Each number is 200 + 30 x the weight over its row's rms, rounded and kept within 0 to 999. Layers, rows and columns count from 0. The size before them is the row's rms in percent of the matrix's.

# q: layer 12 attention query, 512x512, rms 0.118, rows 478-483, columns 0-127
# k: layer 12 attention key, 512x512, rms 0.117, rows 478-482, columns 0-127
q478,106,163,189,242,238,207,174,188,197,219,160,219,212,170,229,195,173,140,175,176,212,205,200,148,177,271,255,176,243,214,223,227,176,175,194,214,178,188,161,203,170,254,219,213,167,232,148,209,160,194,155,215,241,187,210,203,210,188,208,173,188,215,172,156,226,174,184,203,239,159,221,229,246,246,195,226,186,253,193,186,218,178,234,187,122,235,202,188,163,175,168,205,255,186,206,170,223,151,272,210,243,200,142,170,157,192,230,216,149,155,193,256,223,272,158,217,203,227,184,193,215,199,148,214,204,183,218,194,218
k478,108,231,186,205,201,201,188,211,186,266,188,209,149,203,191,203,179,178,150,169,206,194,191,193,224,182,216,205,211,232,165,256,181,221,239,188,190,207,198,233,215,232,203,231,191,213,217,243,229,216,138,195,209,202,246,252,166,229,150,224,147,146,144,149,207,208,170,172,195,226,207,238,191,157,190,204,195,175,179,195,136,225,178,147,236,263,166,174,193,192,205,249,209,206,230,196,202,204,197,184,222,184,249,234,207,207,232,217,183,173,191,194,173,205,211,202,135,213,223,157,194,207,185,182,137,169,204,183,189
q479,099,225,223,247,178,139,195,224,241,183,164,160,212,188,205,212,148,210,158,183,201,199,291,183,219,201,164,215,199,211,208,220,173,196,187,177,176,209,229,149,191,266,226,193,151,173,177,209,214,162,202,136,162,184,224,207,240,201,178,146,192,205,229,143,180,145,215,201,201,217,213,190,135,187,226,246,152,188,171,170,220,179,205,157,212,243,166,176,198,194,191,231,189,243,246,191,233,153,203,141,191,204,201,243,205,224,277,192,200,192,173,265,182,226,225,198,171,184,134,172,177,211,192,225,200,199,221,187,197
k479,103,205,220,223,193,179,182,199,281,177,203,200,264,175,191,198,195,182,183,181,164,221,218,224,199,229,251,225,198,192,182,237,221,270,185,245,192,179,203,213,196,193,191,232,148,183,211,213,230,262,203,181,197,210,290,183,202,188,201,186,160,162,238,183,195,205,277,220,197,193,216,213,215,144,209,149,257,222,211,161,208,221,221,191,184,176,205,229,210,202,190,170,248,168,259,209,228,193,250,245,234,208,208,186,184,197,209,183,152,211,190,247,228,172,212,212,177,174,215,202,187,177,195,143,209,181,196,173,153
q480,116,195,237,214,227,157,186,205,178,191,247,197,171,225,204,207,201,213,206,214,235,154,204,207,214,168,229,192,202,202,176,208,191,234,167,195,212,190,258,235,226,170,123,209,182,140,229,210,201,175,176,221,212,216,176,202,204,213,167,223,192,212,146,163,211,232,176,234,187,212,231,206,217,222,157,239,161,231,203,213,196,213,202,187,188,263,195,178,193,193,208,188,158,228,240,201,243,186,206,187,140,180,185,203,224,180,111,262,201,196,170,233,249,160,202,139,138,207,237,202,129,203,240,220,191,226,195,194,199
k480,116,237,217,172,201,192,159,263,217,156,163,175,131,184,254,169,226,193,217,241,202,211,191,172,172,193,188,163,216,156,191,181,217,207,173,190,215,212,171,209,161,223,210,191,231,176,153,190,175,210,248,173,147,200,236,189,208,213,198,201,203,225,181,162,184,183,239,242,219,127,180,195,167,248,207,188,167,200,193,208,220,225,173,172,203,235,212,187,205,157,177,241,186,199,213,191,169,182,221,231,180,210,191,220,182,135,172,180,240,215,185,230,193,193,215,256,167,177,171,199,222,203,155,231,183,174,219,176,151
q481,102,177,222,144,206,183,162,188,209,151,194,146,173,256,196,215,231,220,231,177,172,215,161,161,215,201,189,186,186,195,148,247,186,227,249,206,224,232,164,208,193,229,237,156,201,209,265,195,151,203,234,172,183,182,216,223,257,223,213,190,218,209,155,235,186,274,206,191,189,237,205,200,173,218,223,190,240,241,224,210,158,144,174,184,217,108,209,212,156,218,169,168,208,152,184,223,191,180,224,185,189,178,183,187,135,189,255,269,181,198,170,191,234,157,182,228,231,218,201,261,233,227,197,169,194,179,210,190,201
k481,111,194,200,192,222,225,149,197,217,203,175,181,212,197,213,213,201,228,173,220,179,226,213,153,228,264,211,150,180,290,182,204,215,223,204,157,270,265,248,221,209,189,176,164,218,197,238,206,217,126,193,244,158,212,146,172,227,166,202,232,223,195,246,220,224,152,182,238,207,187,152,167,222,187,189,221,154,250,214,190,199,226,224,181,197,192,217,227,248,204,185,188,221,210,259,183,228,235,192,213,174,216,206,202,201,237,188,198,189,192,197,175,186,202,192,135,234,159,202,236,210,142,208,199,217,195,180,212,218
q482,115,262,188,154,125,260,224,207,179,205,153,158,197,192,231,215,185,175,261,243,232,186,225,219,203,182,198,192,195,185,207,211,214,178,208,217,246,222,214,171,184,154,243,182,161,175,206,248,164,170,257,241,164,144,231,210,176,159,211,242,214,217,183,256,197,203,180,204,185,187,166,184,198,169,155,171,188,217,148,214,191,201,216,197,178,235,166,189,193,188,179,208,167,199,188,156,200,228,190,246,231,250,203,271,175,169,171,289,214,143,269,165,168,200,185,206,182,234,236,172,217,221,181,182,223,184,196,164,173
k482,111,209,184,222,185,211,230,224,176,156,165,180,217,201,193,205,183,230,192,193,159,149,231,202,122,219,217,161,220,200,183,156,165,251,198,151,195,236,233,185,263,195,258,210,181,197,219,186,188,225,225,206,210,221,193,204,201,191,249,183,139,170,193,192,157,198,220,143,205,241,223,152,192,206,153,201,151,213,201,183,254,255,193,245,172,194,192,225,196,178,192,180,191,146,179,173,215,163,158,208,160,218,253,262,224,204,182,229,170,220,242,196,229,239,220,189,204,197,228,202,200,193,168,242,196,192,187,216,194
q483,100,187,196,152,191,236,212,240,211,225,208,162,225,196,211,197,202,179,224,226,198,224,177,165,169,211,210,274,149,209,201,209,238,216,189,192,174,249,166,180,217,252,193,259,187,186,212,171,223,170,202,160,239,169,223,197,245,240,164,195,217,200,210,121,201,257,230,235,177,188,216,184,175,181,180,199,141,157,204,236,142,195,246,140,185,174,191,224,216,208,135,187,273,187,178,160,178,243,225,188,220,167,195,249,166,179,220,239,239,163,208,243,180,261,249,261,214,160,199,170,270,192,219,178,211,185,211,184,187